From a checkpoint of a small transformer trained on Wikipedia.
Architecture: rotary positions, no biases in attention or MLP, untied embeddings, normalized queries and keys.
Training: a variant of Muon for these matrices, 702M tokens.
Each number is 128 + 32 x the weight over its row's rms, rounded and kept within 0 to 255. Layers, rows and columns count from 0. Numbers have three digits each. The size before them is the row's rms in percent of the matrix's.

# layer 13 MLP up, 1024x256, rms 0.356, rows 89-195, columns 64-127
103:107117135131053109099118124150133138078122114153107088094127147137109174087087123106119135155162102137118094157140099124096146147125191099119144138159113151168195152133107130052111129155062167
089:168124135158177125124111136109114158095175112150080132188156195106158094131113096130175165098072131168139133166158120163144142124148146112140131138127127129163137102177162126150078168151112120
087:101170126134129133129073092152140117186092124117143180118158138208111116160146176125102112136141159235167147189128135086158134133150169154129159123113161138130107063154117092159093136173162112
101:148099128149113054144136133127094176088116114138140196141101136115192134128073136105181100155131085126156143128183130136141176153137128078113136108182111126116101086076110100137114143183131087
107:105147081155139080097141163088158163124140091186124143096131159140077086137083103099159184140097106116119131130146153105092148157041109111132172098132134113121099060142134139108103093151116147
098:143093101121098147181164095124122116181189098110122133140132156101119140150122100198123107149144113143077064176156183133147143086170131199070140191121134119090093127130158140153172176162131132
103:166178091129096135172132155111148108109217125124134135065124090134153108184054070110119152103091117098097121132150134146132106226143130114136143227159161134056152148121189113167132097123185103
106:087124119122125084105132106140114136175168112137119131183118096102150098152118084152129102157051129160141077121136148123077091147114107109153101116127178155167106153080117166090094119138161102
076:084120128141182125086099141119100115082165105097144142140126119092128071152142120072107116076178106158173128083114165103092157158060097145099116154130159132079119089139049163109117138164162153
103:127144130121208132139113139107124100098141171070157173164139152073146138120140095137121172073134112082144125173187122128128158094178165101118178095179133122114117112116170166105187122195104155
091:142202070187162122134170141153159108114064111049125169177117155075085136143087138119152151087104179130116080106138160177169125133158154119044086122117100148096186138085141131163128177102132108
101:141116114100105125200102108130165171126113144134097164134091138134126109162138137091079118131101075072114160062103158082088187109068161148102110081099130099115130138153134173112081139113150127
090:139161164111128066163104157140092102150114177136139103153111116111184130132060099120181148099111121111144130104152143089110065136050115121121082153141114150139116132162122133148131085079114129
103:110153136101184111146117110157116190102143098108066176096164133140105102097164068139101160138114113127103111110149077122152089141140198166112141150118097082131030190147122100183149102115134117
079:121101077142137157148165167092087084155123141138164133094128100133117107062213125144173160116175107156118106116143130048131101117131084103043112131115133107193145131152143113139163145133151116
075:114119138159181157145090129113076127177164127082165159102133132100135133155146097109103109092127122104051146110120134056120159101065122151160095087193114120109174085126104150110130120164158164
098:170177121101104116100108172167142121133110144073159148106052128141158178181128166109111100129116199110093149104158090100080124081151080167120189158117134134137147105145152141101093193180097175
102:155114089146085158121099089167097113133108140093073095171135059083152141134115126123120124118121157111159107150112157119160131111159183141049169133118126132067156127143130113122149063204160203
110:231099105128193108170133126119102157124144115136081148162133083151107115108130070173094167089173189080123134115115159132107167124166157118160159122154134121134123159115162150077103136181098128
104:147099136086145088091129160111148118127146111135134132091118148107136096140108134145157074143057087177103130109134134110121185116078105107139125139095131108126170133117119134152147101072105101
099:100111140132158120134195100189148104177137110143109123139122194073105168118107129185113124114147146068108146124147097168157188147090137126126206128137110141101133161178147132157112173165147102
089:125111085098167126139100131144066112182124117150141217169142092188117145112135167157180113123128136126089062117222129090185106123114078180158131116195116077058083105192146147154136120186174140
102:132150117145119121111058119156106131089116135122183189126130060104122182060107153159200190104115092102161154082090068141178157111087144104137174116176190127114111123105170178058115162125193176
083:136151087138140183144092116132056152095115158156122169126129112086094111186121153085144126108129149125098151120151159105073097145106096107137126217136122097121122046122127089175159082194095178
096:164131149125111145103166205130172128123144069136199157165104095165138092076137147150125123125099114175102139168094132093118111083123140086133131141121115093159159085112172137101101139177097139
100:134108120125133086112119161147133130138106209119099161089171183096150155159078117149140087120182141084082153142173058136131135177080112125128108148131138179113161104129135108096134117147138108
093:062150140048090098082095145054179116112128113153159139131141092141136124062137141133149158178124126114117113115144179181148121185126166151152111152121110095122122126137144130126106127103099158
103:126138156124092168119112136147144159150122123092126159117173147112106096096149123117125086089220118119144101139151084125140134141105174073114160137189074119210146151105141093115049129099096127
090:119122163152119143095132124135148127129167074150134116098128126133118102119153194092132149144163131184091141181144149151105164153108084081109160157099161162148159134109165169125117167120121122
103:139137069117113137169143150147142107134145150160105120143147152176093092127140096136122107171171146154120161114078161112121130118110107050148065142091187121167115140119123113077123116121136150
100:154163115192116153156081130067158086130097107139094134080131136124097141121150161061103130186123118131168111099119163141168125127112107113087101107124096130165139143121109112171081210147118094
101:174153097145118078108127150133164171143156105071151190152096178174148143209096132219140119131106177146126148088113082178123079130137107140102137118145100121167132139140140155121136134166141156
095:139121103073126155055141133105069101120157126100125109150082216122099093152125094150140182166096063181085139120134144092106146139140165112126123173079137105139058149097110141108116072145098081
099:072162108162155067131126176135108099155164074108103139163145134161137116095094117078173100132109176088116120152131086129104157165111036087052144141164105138118123078142183207178119087061086130
087:122183135135100135125114203113101159160127079056097067128146212112118093075099089189120178117157216149123071121165126109118105084103086161100168137180130160130116154155119157094147169130094142
100:138165106120188148154099132051172128121112049134116151124070070109148126087166179109139161141129108083149141121171166054126105151144116163156143064125115122122139070143165126125179123041166075
097:124135116090102083142154127087125167148140170111189159112151134110148114134099128137157147141115172119148055128111130157081101094102152123134141144133161095120186107146115098109148125133131115
100:136133133159131104137106170145139127136073116105110168084115183095154123069132156159123169124141099072127044111112120083132149096143081132077142127149142131105128072122173140102189112126041141
090:128146082179180112144102097114106042125102138157137135123115131051126086116157116102138186127122070180128138130137138128138130183083145075102048120178187110088115119144111113086120082139146164
106:175178108117168176156076022109170145151151156091079152135165128082119117061110121172155164153118083124130075152140145138181096071124136104185159126078132155194178130150170109124111089114072147
103:151078133115086087115060135100114074103129104175089136141117107172147097117114137094133162121131133118142123081141076123052127093179118133144111090133085151112126134124123086133091168099113145
091:052161118149154145187118139107142160136135026118105145155092078104190120133138123154137092117119131126139119149136086167133178154141105094069093128134096126101089096160147150104192136227104122
108:153068142068147183101146128159179112196174105083157125137184137100168175122149102081113093130154188145089162161083139118157144153188152120143134057070093144140145169186112139064125135146170128
101:145108150134192139128067107134172112151163137144116146149136144165085073111164106159074097103132151119100139134192114124140078154136161136149070121149149189144119165116124159163069114103078147
106:133062141161123082123103160141114154122156116156162171062115158127136133080116165150170131114095153111086099077085136135104102115111168178111078100138090177215112063138142127083148121132161069
105:078085082114139100109109145193089121188166129198164177142126063122099146095088152158154110196090132081061110100113153160122111156062178111137100109128151090172142136115109114121119123118134203
092:117113125158122123107033152104097136116108104091112185111154152183111126132132126143076120172123094084116152112118092095157136137129115086120091120136114187118121137106126119145112098119121094
105:102109086179080160079134123172092120120116085162228138146117167085104155106096131105126136067160165120124191144148104149099064110123102079152111146104075132075146168168150161158177093172075122
074:217129158118194143208117107168079092114146097121164167159152085130172149166096113130163124107124120127100111131062075070158128156084090138149113130165187075155139127154110119114141123147148187
099:110145099104074150127130091067092180136141150095106072144146135115117170204108172158132075153131184106151194121159135063132086139133089089082113097124109103093125080131116193171122093126105180
106:083196135177169210127134131126143097107150122123105141071169162098074108107092046155075118153145133123052125157140161149155117141170146102091192187200151115092153205118078151157108090130172187
097:080164118105153131109125164122154140119140083193094179128145076118136114122119136082196151120116137042158076168127109122115112116108152118175104109082115121172176173123109078167129176119120128
115:106140167136104116169223139146155132126161125134175136159146077120125128128129158133139134174151137176076137122159118160123130124074134132154119116181138147142143119146083126117118147142046149
104:173119116088175087103155135219146110099080100092170118074098116097089069141118090126046158131158137136100115132079148103169118117135131116098098145137153101162103068163165159161122175168131119
101:088105099160141118175131149124150149168108125126148125134103090166082097170109178160144082213122142187121185112132112120218098143097107095101039112130147131143147156119151111122071113142114138
104:136131148136075117116091137123159143119062105163091104113111083099155200100158130150111110105147136161165087109104101143078150082067157135097091130125110180116120097186101108105150093115119110
102:115106102182120134095129134162054152139158126095163180104055135152050162104121136165168129132099102119132080099078134102122170161095141137172179161149132107113099138145092158088108124183123118
095:154099103164105140177151127198096175102107121193138111149130131135186101102134122147101133067121191177130105150104133083113117100095097153064162098139138105140085133097111183139155107136104155
108:143182173083150169109161113103161119075137171067111086148138090128119065098104087122197106162094172107123130145081155146123083133076103114133105173113163155125143164131165151143113131100112126
110:091116155090093131092094182104129090149128146067062106156090116118155123126145119168134121192131145127118102172189124090091143128154178136112088085173107088128147103168114162110150140119108146
100:207115147165111175123175159085137082101170094063171086085172175103165120185153151105124111168088159129169124164173178137087119086124087096116153130104157133135160149190175170159125131170145170
110:110144115151107111120194098130160116103096108174127067134131126154137099128089096088142179161145117110098155127108164128161183156109125073104114177106155070176154117124125098137132127162119123
096:127111131166123125122126124169035125112110145152132164121181190109181065123168107118112055151054099118120032165111160133119167086120050153129159112146097127206158108171130181115093143152130076
106:079162114166173110095150169115130180166195120128120141150139115187075115152096047095145130170110133074141119155086115161135093137138122169115113164143109158064079102123102127081100119145124074
101:103051128090110164093145174085120151165161084179177147150127108132111093181088106137055061111090113155132194126136115102149137119145147072081096163125127140149173138164121098109101103115178118
094:132091098140142106198085102175087146150138140123116153147092081098122114158159161091206157075075148168095130101133152106171131122165118172109089104129089108144083146156192112188139090126079118
101:118164177164180104045150155113176136125131143180111151134129115141150164136041170125156151103124179136126153112105096133175060162131149103142127103186132087097151159088109075147131154168090112
098:136121165116095108156130187123168160130072115164158111159130060154156132095082115126137165125075152121131077093158102082156171089076098105105174132123184134160109062146168106110138102115175134
101:120129111144202149156085180132093132126060146086109059166086096169176152094080125150174174084090131145117127141133155130140192051119131138127172152116150127092165090105119110138122175116134142
108:137133089176098117123182112127170149168113105079109105164098118120085137146072091135132134050103126118084074195166179135176140166103180159127151179133117193077116184182139119078144138158165154
106:047170170059103062129102065137108098142151088132112145098161137111118108160104110118142133186097125077111153142163106091099155150168172108139052136123140149152120092142136125147140064108073122
097:098131155137128098106131132100199095148117108077159142110134095158131152117185126133130176133157078116102059083118109152129123089152142130099155135119137224083116067149142115184154111179064105
094:126119177107143170152177144148077168119097096073103131117130086109115116129126135184141128166144151113124139124086159099108115143081117129138168131148162139080159093125104187158135167093103113
090:133139148135182166143121103123079125081144141148124120093126142142144150090126129203176120124105127084079132157153065109151157172106127129092108075177131128156080184133116126117145097127157155
100:170103082107142212139130157055084126113128105142128157165154164151122154124060096129128208164162077082154138125125138096138084106141108186087159118140152132090136133090076094118160126094048123
095:108133107095172140093165149119165148183145118105074194111150123143096103072179178142135069125147146112132140121138122096119072133110169131122174097098161077070083140128076102100105094156134058
111:166115084129102188117103111115136151065118139137127137153128097123110092115088144095136152178107104159103118136153175110127116116064166098124167156185129135209152113078121155191171086162120109
109:123064107132141162143144164140151111096119145094091139138082103178083100179155102152154162108127096109114192162128127117111113111086146133168066156094225139103114087119109170072152117158123105
102:118125107100114122102124145186116182143096131151125156066106130097093113155130138146120139161114105126118162110146113128103130130088165087161130109128085097162161181157126171079069108063058150
102:165214069161179111130113146142151135129102126108126130124135146128138077136202110135072114093099150139102142193186167149170125158166139132166102158138168076099114157165204107122103133099110159
108:082140122145169106083111154150229141129133107114153170063101111116187096101166113128127093102187179072112142159145144120119109148118151133088169071122141055172084121156105122112151175122118169
122:158127214122063156139097094114112096168170139184079154098171149112129119116119163059183096156065135127098142127128097112138122107148106123134101142031112155115164196104101133136120114159097114
086:124114122120120114152149110193134118127151113148106165133100102127153113131125096210089116130089137162154095138187109125153148109136124141121146104131144147106165054114099117118149152162116152
106:104109149145119143116115077170088069167130053093056187114108117152109121126067119126160156085135102147125106116114123116153148144118166103139118129160078193137126131074208125093154132123163180
104:141152154145142145110171154153092109081114102121164137095078103129152128113119090160131124137126174130124104165134150127116151105136158142114093075110122155079144119177161142170118162107131104
092:120132142130180163067122127137116131103146114159064064095152095148135101161137128144120114174127149107197166176082115108117147163110086064129073108116095147110161139082111079155086154111118062
091:127157184111160148120089098156082166145081137128086165141087255079096159063123116111084137141108067093107128169132159111139075140172129101111156124104143142116116104155148091123194115117116101
112:106094137090093142073093192190104147136173128127138064140091103165087136166100158124152116095108105141090066115113161130134081166052152101136162116166116171132143104132167141117144179130179148
094:143165113077154116127097127167095083145102110158146205144120147136112102100133146117161111142181115085144129165123147110075112073080127074144110080134098174077085116113056063137129093133129088
105:150145152096151169117130158082121138163158110122086158114099187174134091138149152074180073120090121202122190134093202165042175117077080150058147150122124080145158060143168167110105161175131133
101:124116181098113130076115138106098146149076124047148143173085083143107105123187144102186148139065099180210074170148137143128154154145101122055157136139110133119131092118089145130164121176111065
116:120124093112092178121133109103116150064142095134109151171094165113195140097112129123157110127128133163151158098140141149070124135105103131172159092125131106165103172137152113146091167144139122
094:178111151171070121159158154093080157066109135083097142109211116128147160132143114155144164097116056122137142103114084130142082102157114136086067129047133089136078158102158139106181104152084127
102:078170048118127125070116127075130051145176140153101081116147133141144093123107112142142119118109100101092072095116201120105147112135089137159053098129158129159136124138117079114162151111110101
083:189110108151148193156114133108160115113139144126104132131112172139153110156150137141090216156099149143162102092096124167159096104140153100093139087198193131113130110127108150120166115144100128
107:091099121117106115124145116123152159113141102122138156130135098188185107071091149119092165145087108083153171155141134086076082232106125148177110116131067131139139113130111205135126133153130151
108:194088123151169112197105133145064146142166081176165142071167051167151186130108129157107136148111154116136143134079153090110111159128105131141180143144115144130069173106138153121094168113083147
109:141114107165142160062133142088111063094070113125108130135153100123133084151141083162134165090151098175126134163125157052094056114114120046136118155116154124149219163153119119149134088160129138
107:090133114119123091128093138059124140122137070058172150106132126212109088138148123154099110127156128107154175167135167145111182141137094098158147118107102093123152122105102098117171104128161145
100:104133134145104143155131121128095106131111067122110130136181101133130178134123169176191169167124162109151106150171137134106135146077120184096175096151148153107162119087137200164157095186115163
094:145128099158201172108124108101098108124099094106152147180215122122150145141122100142125156137126086135154093111129144150153091128098173073123154139117092069113131101123167119146119113129147096
093:118129169079111136108156114140122097179218120198140135163050125098160016120135139156128112127110172072116152112161218128139096170151144105131148103163121162156130124184134130128124186125156118
084:120117175125086151103112155128106191140145189107135165181101177183134092122140120142132121167096120145176098112050144104063177167060128102156121118182162129138142130080115150123173100122147198
100:106154089159123128110136157107128096170138108086109153125144150152121143205118117158129091080134136130083102123144074112168094094206116163084161120182143167106059111151193127150143124147126171
091:123097121077104117175081191087099186087202064114131156151144109156127055166146111166106093171108111131140140100167186136173152167125108134143114124166156121186052116101123155109130107129086065
101:132189108138161081115136151080176132165150092075105179118115153104146134173146130139136111130123099119116111188123106098123072125113138096114115155175149097157092118098123111152085091166115089
111:106191106114160169150137132101152091099190075173077154079109195107100110154191151101115142143138138129174095092107117099111096087078152170138157086156185155127106097117091088075138088083109111
# layer 13 MLP down (transposed), 1024x256, rms 0.12, rows 89-195, columns 64-127
101:130132093095151118136139125139070080143074094085178146167069130133112107177134140088125141128065085128144135143146074130123169134108187137118127095122152171133129154107155196066135124091124154
092:150151053080095104141116116090130104170156145123132078108087071150165135100144146137090118137104198130147130085127089157157142136083093115081120109226121110167104142091118140106157135076172126
088:079137140123145153114198148166136139159145156094100106128070098111119115142110158076094161118096137082125182122151141156164180152172103092079162087162116186188118135149188115086142125144110092
100:083156070134162122120116134142163196148105131139146126086153136088174146122122117183099107155179105164123073130105090137170121179172110056177151130123164103106152071134125115144144169091104158
110:125095171164166065158055145148074110069128118090156057140137177142097116154133153143108153167132172123089182122151161123096152153105139117095136136181136132113158168101128117098159130128095101
107:152103079136159134122115178103154096087114112148130107138130150104117108151139085106173172115159026146119133086114145146131157091151144147120149189166139083154141152179097191063088070133148111
101:126049131157161158141135104082072110111095157114127158131162085091141134142144131094148122097142076115145173114137120129086131185145139130112081181117201124138098093147128091137143131132149135
103:156104147127193125123176121167153122136148085129091161150168111167143125087124098086157118135118109158146121122139118087120157139087105102137123101125122109086092141079127103201105128092109099
089:079104095150131183138169106143117105121149164130111163136135142095121107206099121134117130147204123073104146097082195122084100204092127101057067147146071101102144150130091122142123158167126082
106:195115158146164101095158140102125177116150161224167139170132103201130081095142132138142149150136143109124166135109137088142098218109058148186121096083155143099087176133121148112146112114121167
097:155164108127084069094119095134069153145089128170146113158164105120086216109085105108111108094132185139117119119101053081180123097144135162138111153117181169119171086099106133091113116119139142
101:125151069030136144140025165150213115152114127070187121103091080160112113165139098125126134126128092076142102111122170139125116097101183109140186141076160112101211110140113117174169079142176121
095:127059194062148102124126122067132133067169099139196186196156154198125195084121133081155124085111136100124133155100147184110176148123123141128194154146157137111064115081190147100112178147138107
101:123130050126105149139159095133100159095070134149114135082104135164140135073113184145091156112156135087119178080142062093155075152172091081155113198103165121124106123099136164083117115159121076
087:152137067145163124130074115105156139082147128170070136100144151201073135118163076170087114111108140122099107145089139156098143144119121110118133163169101120112157148054148091157076150120077125
095:153125153110213130125133077140096176146068071100153175144128109140120125124132118069125084101144150094137145075142130118112109086095136152162159117157144138065173094126178162138142140096129140
099:177155144048104115067147118107153112139128147140085063167146131116186157160072151097118131189167140125109084164131133145101116076113100159112167144107118124180150120124088144130114157167132127
107:080103202127226161178144121094114074153088111119111115081095097116102126140169104087105084126139142109107154099108112176122154140100108181146123121139155149102113082105125106149119098181147149
109:109182158069161126055167100152081130099165094129070100200130073094114140166184141147126115101115118112101060110125156139144133201138066174138058091133130136119110088088144146109168115118144120
103:107155138098137097148119148099153074063144114125154123142187110180124168148124141110124055130146127100120222115121134144138183118108142116170131138054164097089073186086125104141125145130151101
104:168174149116098076060100135115143145188090150157119099103130157214177136144098145079157101142110130110144150118127095174141061172094103122103140100149085047164096087103104087123140098109131097
084:127120117110148136110154114153166156141109133168135191121121141191161172066148173118169143097093127106127054151175124133168108100110054139160142162128147107147138102131175110118066117090093197
100:155126108134112139071119134142159110088119129125096094086162133140192069166145136113160124205138073171136125164152148144160114117161157182123149113184113152156140083163147042123139064100098117
090:122130073128133144119095143125124169088164106196126151130128110097150105183173142163179112070134154124142141121131183122117086165119141093136190174181131128151134079092143112177086077198111125
095:093137148103106138123095174151109147160127102092117125116124108107144077098137118155122102192059130158158074120123153156202140148133084182123180125087147109152098131094110137085087120130103157
103:121116034083099090137124143207163113143137169138051160102143117113164097151119105088071130104116135114098134115135095132122138089126143135138146121154094131122164154036099118154137120139131086
093:102161144106132127136140157118111109113205110153108167115085137102092118174126176140053121118115123137137160136061154094097116122116145121116119125125136098102138119047142148144143129100150057
103:114136157091200142143116146125124131145125113086123174081093135168153126118178134124087140169126147094128116189103179162103119100107109149134156165178076152115178115152146063119080145110103136
085:146117125096119155124132175104127099136088132090098130134164161125111132104127098132133088095174130151125136096142095179142107097160126135149136107049069153120124124080117114100160113091114065
100:121156144105054166128203143173117132112139099102124106112152141140143129139159141119176211192143168032051158101166150072099135087086117055149130101129110147084160088096122149121133109160101107
097:151098114109114129163133119106096047098131104120158181142124105130144139091118134129163153123109163135129106106137050094183116124172139051155173068173150116132130074074078149113112131116134057
106:132061126097128133094072083129161144118115077135115056130163119110179094178062175190096127118150147114129113130098122129113141109218149177115090184157124141121119135166160176107133086097140112
097:106146104145166176195171158170110142139130100150113147139127163097097080119133123155104123037111107049159103074085111189032169110109141096091145157159109207125146172132094082199103099161061121
100:137106095134166092116107135156198074092090058102101099090129127161168119100105074148128079135150134133122081153157132113143120099071104082116105146112138181153159116133179107138100058098146129
093:149071037120148161090152124133137157191148172183118129131099169142112181105103126170165130142179135142106164125183189144152089137126107171150095109103099125095137105105093095142124146142186175
094:106115167124118122181087164094157113118121107121093107080135074145128133030122167164137096152116101120105099154202072134127093134106120159182130085161125152155097159153148111118104072113075115
097:115164122144158125091161140154095081116136070160175117143087121179106123167123148115205164151080104065163150090111153207090135164083073127085127154050127128132125113135120057128146133202097146
102:142118081092114099082092110087103189099145163136103134142133196099152107203125135115146118183165100161115130126142168110144156123128136149185156181073145168096153121074157150137118137143164093
085:168148109132145058085124116114123136133116120144125082136111137116176171121116102140126102102159163179107111141117044126105113139144124106111149126132179106148114190129099085112078164145118201
102:157124123104160092066128067119148113153155101192091134110167149075112094120181147166126091079065089169146123147096145143099116081111101130162117143073138104122151201135110121126146104159146146
103:106141100100140171116164175128058125114077090132160131111123148146103162146200112156116091149174125102136180194091176138181166159177082124125134117173145179121194129146154153126146143137105161
100:177079151124137129157147172151191094179138122112071105155119132125189198177101122075149154181132097132107132182162116145153099141119115158157140137123131151103113091117135113161119126165159112
109:156116147094137023085149095138095142155123088144147134084114116037083135164147112105137041104175072091155138114088107104101135137142098151148109133087111113086159045171103153160157129191138186
107:156118138132153151126041118150058072084118144123141155177129118152180109120134115098128178117119127172147100142133090084125137118130192109131155127203133118120123096142147087172125148133119114
107:062143121106120113138171146069133154087129171149078158135166130128090138091097152142145053122170116154133137186164114118143150179193110161143141135059106175071147157077155160093138079143123130
102:165077105144146119172142105100119117089091094147093115088092166164117167085114122144090120140115089089134089130128145180131139077102116159125095146123115133143152129128044114097124082125098107
095:130150074070140130143165164192168135108118076173143112151096134098184117123101161112209200104122145157113147166109147205119144109137101136175174157111190101131166179137112121102182151121105121
107:078169080155108074125111115096187127135125160123098130120144127156138188140155069167152132163129150132117119132130118062138137126112127145202146114129118083112104111112123124156097076118127143
092:167119176124129105174121108153115141158138111146136108067143125190132113109174107151131163101114117155153092175117148127150113103137162213087123114082149106139202138150103135144074130157166111
091:119097172121116127126120130174109116137086184094103080094221149126128132112088184151142181138149183117173122184178157126039067116168072102094170137137048159095062122142113171156098083075094171
101:125123121160090121147174160151134165179108139139190119147166163149176119136181072151114115046135153128190183110113151154166102134153120120162127127110114181108136168116102169106135161154088187
096:204224112098117120111153123146149118160172171164178088158167106154152125135114116094120150213128098126126114085141151152144147103106148183135160159126090085045147135169114097131175127134150193
108:150140097101117136089168157115110168111196082131153106085205167100122142162159138131145165154112089115179161173125133130154145151165126064131152084154106110213130114110129107187138116102195152
101:153083163162073132101089201157079118109131073179117106142161159129101145150196150134139079163126103161219112119145179142097138099131098166083147140157130140110088105111106056147115126136171159
093:088143167113165170143143126170122125151149144038067106115116120162154037072142109122079100102096152040168165098119160167096145160121087147148056112068108094182115170160120110160082138162139124
105:141128126085103128126101126058106149131168112115153145128138104125183128153130170131151142158131100110141201128141091113159106113125114056162133116068153189151109149118100155161152157114111097
102:101123145121067107132125147115087103084107158166107162089144123168133138095093097074155124157082095165176117092038164089142082139154247127158171073101093095097073143174079136133073088172113128
096:069126116128098165181198175151112133130143117120174118119107193135160097101115146192107119078153175092100151090134083145127098148124092132109082170098080146150126091160073100151168086101112114
106:107119122143119109176101167071156152087121117160119132123074093124163189078171170147117198117110133157151129122122150185083202095143154114137132086090146124096134071137101104135115112155164072
106:150118188077180100105097158058129136093094176146111091160127081144104168109114130147114067130118174144136176139169106213106141179133059134116181125161115128171162146117071117115166132111021122
101:147178158071136097165176147166146136085142119088137061131108114136137164155109156148105158161167142097050160147072125161043140106149138165143110130089092128132091166149112085099179113128121126
106:128092162178162159168135161121133135103099117143079220132154148130125207148121103158139170123165144195104141102127137073205150121110131184110169118072159146147126137164131167098144151133126181
093:095070133083150159166162092110142120079142136166181163100119167146131136160138159165186016113096137101147163145066068179116083166145121091117117127119157090119148115129075140072164115094033096
105:118127107116084125095125106131100101156154162125158106118118118099112135096133080133100096079146141081193146126094087097125161107174158075065164096084158149161159124128174128141132117144147136
094:110123164141109092105098150114139160144146092151124099137198082131103136100140104102166119157060144093155132059156141081085123161095035107109137130132060059118107133150164119131108083082135225
096:153103110158068121133116125127111150113118083095125149111068128058152153092100118141118110124126132144133146156104144190146147146107171124129165154168129152099071127090068158125164082140140121
096:151092178099119135074164129116100100185084184097121096092163089141166092114142158100069098084117065118105134103141149184177130136118084107153152078050077126170190128145109187112146156190116125
100:081047184099125134162180118169155076129135185151101118110126143119182134102096170131120161137117119130114187117114146102114123115092117128171150090092134143127176143124143175059088135083119120
104:125128161126111060113094197174093072145122115132126088166078142124162166174137138083143071161126125143159151126140135122074175097088132145116108156135120159102124114144162073125149098117122138
110:127105184104076135109122082141175100100092167130078152192089109145140134076181099168126127103132138127156127075054100151124132130138088176129132111137128185156143129204124120123122143077122047
103:106099120152118142219121122112130084141078140082108131180100103110120158156128162101127117072127129112126145193174125138142092120083108100097087164112144101154083074147107135098154125127133166
100:152106125158127165082114103112151149093070111104045177109120105142133096122103146074130141167097146113084115114106090136106113110083045121151143101160173104182147134052108170143149176078157134
095:125184181090132160101077105129125139169119135106179144115094111205128114124110147103134145150155170128137108144113140111157141120115161158085118128127125143092121120125139126108118149152141115
087:124114162115107149063154095105153166128117168113128094049070130177147122089050148172083131130104145076185132178190143101113130151170185163161147139114184139174117139153136119136111147041083168
103:174135173050128154106167153135141166110166120082179119149122096188131089065098076130079098103137114146149119124150125105104132176112131127110086118076172114141133050102145123110140175189100085
092:119121138122173152190095141108135148183145104120109098153101177145092150085144199138153127102122163162086118119134119120097124125108110131103084162129172131109083146111134085138252156129108116
103:177115148168147113094076097094164131099148087098167103134146148120109216151137103130113088136099189139068138094132192131147152117180140131152135167141117134138133129077166153087112150160146180
096:137103173173079103150149085115095124090078142115087135114089023102135120135126085125140093076100132066166140152160122099117124134172172109124139163105133165110106160065098091131042176084098132
100:106078135123144109093092197141175155068124154124102117123172119073047176102086136146180158102092150141161132070111130101161188081137076113116164134144109144177078119164070120162114150169132151
103:113104124143138160109117104109126061085110196091089172202123086110090129108071152024162145116165160139148128096127117161116104152070142111180127128145121157179118143074082108113050051156112132
106:108067113127126079113148109147123126129098107184109194109118155183097146156138111070150088134153108179091152068177108119097060102079158125108125120108144146080156134137156157140173138127120060
103:117081095102160110090137129131136170209210185240109153148110200088136138146095121171101127152135090071105116129129131129166139098106115110070095152108131086092101100168184164118108130093119193
100:151155187148097133140117118112115147163154141174177064102197153164149156122129105106154110149086075111124119084123146127146114129142104034130146197105142131073149155111087152110082061112155145
107:166130117182154112129124157077121086099124101147112142074118174122145138102086071174158111133192085087073100230105073153101115157146152138187116139120143149092147152168123142114101089109183166
103:133136060064136168137079128078136096112161059142121094090171142142149090147168130151101168131078076199127114116098132155131140139127189131102130111115106127129157126172102151165094126090108104
093:141083110147069016132135168107193152136110163180135120154115132183156084137097134143166123127125113119139123088154181034166078106157108116116130137149157176135196130141108185111120126106081089
100:146128039172167151087145143078123089152102086135107094144125077119153152146129158103101113129152087102161131136073140181124097106114110128192109088107113133136137098158145127111070069105097165
107:172176106152143157167125181113083127121063087152126145118121129115101149065150176149165129133139145156129147141124141086144073161089129146036168119121150147111107092025124128106134149130175155
093:103092110147143087107094159045155156148125165174139121144095109098140172108080102131126058187149197120122099126161106082133163118127090126102115165158102151113082108108111116100156074092162158
107:114095095112130149127094162088174170096113110138132042118121102153087120117145149085113141131099090158092083109126111140121109127159185136113038072083129097088085126124131143158097122099109150
101:112133066129134118140152105172120126121129105112121167100119139135141150208121146142125113118099197089046132143115104133145157126163158092167081102159104139113200092161145120120169122127110092
112:094109123109065129104158127149175132139077169141144151114096115156141141141113187133162127140124128152168153144137132118164115113089186189088121115126122137158070189068103187125129074149147117
088:076064082153101135121091181138128188154099074168104150119167125132131049101144111130111128145123154134107076134106116119101171111143173113148138097136121071139128039097102162223116176141159159
106:167177181115131143133141123118155102078080077116108125086096134145123104122181100086121168140093147157121159125184122024119157124103087174140049146129094094148115110118152174137099124152158147
093:103153161170128085141137171162134166123166096121135142102157062141074127114124149145149046145118121102136158129140115141147126164090119100119108166062098112108090159150093132073101110123111147
107:057081119148130096147068100138169112075109087116102107090145069115155137132113140126198086153164142074100099145148159147084105062147115135170168137164133120088101132105132080153136103149115164
108:144089140148123130117160119152090149114147094103070129132121097027148069109134134088089062135142131120154154150167132121149113150186166101068143085156121164083165054144140103133209093169112185
101:141124086118064198123137150081120147180132090086118116091144151145132152126097178127156147113093105147145103144127135084137083142169081146097182103112124132153105168146159149128103180139103119
103:125151111194125140155136151142162158075134147146160141161147142155142204107135074162115128175112116154143125147149159136146153138169120137109188104129136162220138107129091115137025129120135079
100:149146102130078145115101097125127085135129105144122119089109135170124070106103165087111137047176097134147161088150087129086125096141076054149120098128138162181157140139138100127079065111174191
091:187147144135151146146125125155083146098155124132121151084124128060117147106117128162132148201137144146078175130163148073171163141095128073099171148089122114137041163121101134151073112089114152
098:083151151130163128117105066106124140122130096111115138102078130100136157097152119082116211121138140136167176130154052058129130109134125101115145149134160094134156102119161110098147109121122166
093:194108150199175094134178108151067116138175186125116139159170127151134108162119146184117151141120137159167117139129073153068163178169113136136124166113117160143037092103122140117157117112113118
105:118113106082135091137161140149190158123176152130079130137091171162187149181120101148150123140120096135106097135118154223141129135101102118160150121096128152136127190173101108145156164093146129
094:107054129199085127136080081101145103118123143122108137119132112122110134085088134071109157105135140137082103177176109055071100164091108130157056152084109172110124190112139152154123124078161145
103:129092062152152101110110110115101105107108171135159109154145112156137101149108131149103136094134128112149159111083119155148173116146114110120133109164148150127101126082102139139124127175143092
105:097112194150066074142089151127148171115126155129052126103146133146136111125171078181162144130128088094170106137172144115166199100152203166158197146133110165106090016098113123072117067095113179